config.yaml
d_model: 96
n_head: 3
head_dim: 32
d_mlp: 256
norm: "rmsnorm"
positions: "rope"
rope_fraction: 1.0
bias: "none"
parallel_block: false
init_std_qkv: 0.056
lr: 0.00297
final_lr_fraction: 0.02
steps: 6501
dataset: "wikipedia_en"
Each number is 200 + 20 x the weight over the matrix's rms, rounded and kept within 0 to 999. Layers, rows and columns count from 0.

# q: layer 9 attention query, 96x96, rms 0.12, rows 19-21,50-53,82-85, columns 0-95
# k: layer 9 attention key, 32x96, rms 0.1, rows 18-20, columns 0-95
q50,157,189,170,204,193,236,165,177,178,199,228,211,226,175,215,189,184,219,219,225,197,180,158,222,157,179,195,195,235,222,203,170,164,204,231,222,160,179,193,248,205,211,173,184,238,244,181,257,257,231,257,166,216,212,192,218,191,240,153,202,188,219,188,192,228,203,235,184,186,162,190,224,187,242,190,236,163,180,222,209,210,164,192,218,191,205,207,208,241,195,174,167,212,217,222,205
q82,178,204,205,179,214,206,191,206,181,219,232,229,213,205,228,212,181,225,239,202,190,197,172,220,195,200,238,176,251,192,224,198,205,172,205,212,200,162,184,175,194,208,174,177,196,210,204,240,206,207,222,188,202,205,225,232,192,229,158,176,179,217,203,173,212,178,203,201,208,194,212,223,192,212,216,227,187,181,195,216,222,173,199,222,186,200,234,230,200,193,211,212,242,193,194,198
k18,229,190,184,229,154,196,177,187,167,201,183,179,173,237,197,203,187,174,201,216,196,226,208,191,190,181,195,190,188,181,240,207,218,216,211,203,182,220,205,219,215,212,183,184,195,183,197,215,191,172,174,191,224,191,217,187,221,260,240,155,194,167,188,226,221,217,192,200,213,214,199,226,225,217,160,228,199,188,223,190,171,169,187,194,232,189,221,205,208,216,215,208,176,208,208,172
q19,186,143,177,202,160,170,205,193,220,194,173,178,204,226,172,189,171,216,232,199,220,215,223,191,220,217,197,251,248,212,191,191,191,207,210,190,207,218,203,254,190,228,204,191,224,196,162,156,200,149,188,201,226,218,177,202,213,208,252,206,200,183,219,185,215,200,212,211,197,199,167,167,204,213,214,224,172,159,210,197,176,246,168,203,172,168,175,203,238,241,224,234,170,205,185,212
q51,208,156,186,170,153,191,213,204,216,192,231,221,216,190,212,209,188,225,217,173,218,157,207,217,194,195,213,203,208,220,269,183,208,193,168,199,227,195,201,187,184,203,201,213,203,202,181,209,184,179,187,206,202,233,204,174,201,216,171,213,202,203,189,181,198,178,216,205,211,191,189,212,192,156,179,218,186,195,240,163,162,208,189,198,220,219,208,211,225,189,189,218,201,243,219,211
q83,180,212,205,196,210,211,195,190,180,205,190,190,209,202,200,233,157,195,187,177,206,157,231,198,184,190,248,200,201,231,180,169,179,195,188,152,193,205,193,220,191,236,200,210,169,213,211,202,176,210,171,221,181,179,191,184,219,220,217,171,219,220,232,196,200,180,212,216,182,209,180,188,216,179,199,197,190,216,259,178,236,182,193,210,207,236,204,185,216,187,195,198,201,188,186,226
k19,175,176,181,206,201,219,189,179,193,195,224,180,241,198,212,202,219,220,174,197,184,173,175,183,221,212,146,196,239,174,182,199,179,225,210,194,244,181,222,163,194,202,213,197,217,189,185,222,178,238,199,224,219,212,221,218,176,201,201,218,187,200,221,199,165,216,181,176,193,209,235,251,239,188,190,190,200,186,193,190,151,222,223,205,222,180,224,195,195,192,157,184,213,200,209,219
q20,242,185,173,157,183,198,208,179,177,219,173,220,170,226,200,241,191,208,176,228,203,213,173,148,267,256,179,188,159,143,197,192,215,229,174,225,234,191,196,170,203,208,223,228,211,141,196,174,157,202,172,258,238,189,201,173,185,161,209,188,173,193,199,208,148,185,161,230,217,199,224,165,191,171,211,199,224,200,150,202,151,178,173,214,144,208,243,188,206,198,202,235,219,188,238,194
q52,197,227,178,199,216,191,208,156,234,209,201,235,191,187,225,231,214,196,193,202,222,195,188,201,191,260,263,190,177,194,260,238,223,153,223,234,203,142,196,196,227,170,203,203,171,156,232,222,209,208,197,222,186,208,220,192,191,179,170,177,187,205,218,176,181,196,205,182,215,221,221,143,205,192,164,199,227,216,161,211,171,191,172,199,207,240,215,182,144,220,175,185,166,191,193,185
q84,203,168,223,189,232,196,198,198,156,203,246,193,215,187,220,232,220,189,186,188,167,153,218,185,200,208,214,192,171,213,210,191,206,195,223,166,170,226,191,226,175,234,243,167,153,188,177,198,188,227,193,228,201,198,220,178,213,205,204,199,202,195,238,202,208,179,219,230,182,183,209,186,222,188,205,198,179,221,238,189,209,181,185,224,229,178,214,194,200,178,216,212,193,219,223,221
k20,194,210,205,211,179,223,152,178,188,219,190,210,225,242,193,183,150,170,201,225,198,168,196,207,205,208,161,236,221,179,176,190,217,214,196,165,235,174,214,176,201,196,207,205,221,214,232,182,178,201,187,205,171,211,195,183,178,191,204,201,197,175,169,229,200,202,199,214,229,228,182,206,183,148,155,185,206,222,195,209,216,211,202,196,185,198,198,213,209,194,192,184,195,204,175,212
q21,190,224,204,200,186,222,180,219,193,200,172,191,213,200,248,168,208,176,189,218,181,197,192,222,204,212,233,179,223,176,193,199,206,195,232,231,176,210,198,200,211,182,219,216,194,172,224,254,194,164,200,206,194,181,189,207,183,224,198,224,192,186,217,193,200,211,189,135,209,201,232,188,165,190,169,226,185,173,171,199,225,182,192,195,195,239,221,198,210,226,209,192,194,205,202,197
q53,201,175,222,207,190,182,183,202,192,185,183,189,190,219,220,216,231,179,194,199,194,204,198,210,194,207,221,180,213,227,196,193,187,184,226,196,190,150,193,199,208,190,195,229,214,216,201,206,233,205,225,202,209,199,184,226,215,230,200,195,234,148,228,208,231,201,201,208,180,219,195,231,198,230,243,178,202,176,195,229,214,212,214,211,235,173,183,207,182,211,183,188,207,183,181,180
q85,170,181,192,201,217,184,187,206,192,190,207,207,225,218,216,210,231,195,197,194,206,209,175,208,178,191,193,196,230,207,206,192,217,188,231,216,184,189,205,206,186,206,189,202,210,212,208,216,193,204,232,203,203,217,198,223,216,222,188,183,224,203,200,213,225,180,196,188,178,202,214,229,209,218,201,212,174,205,209,221,217,196,241,213,230,191,199,192,194,212,211,199,193,219,186,180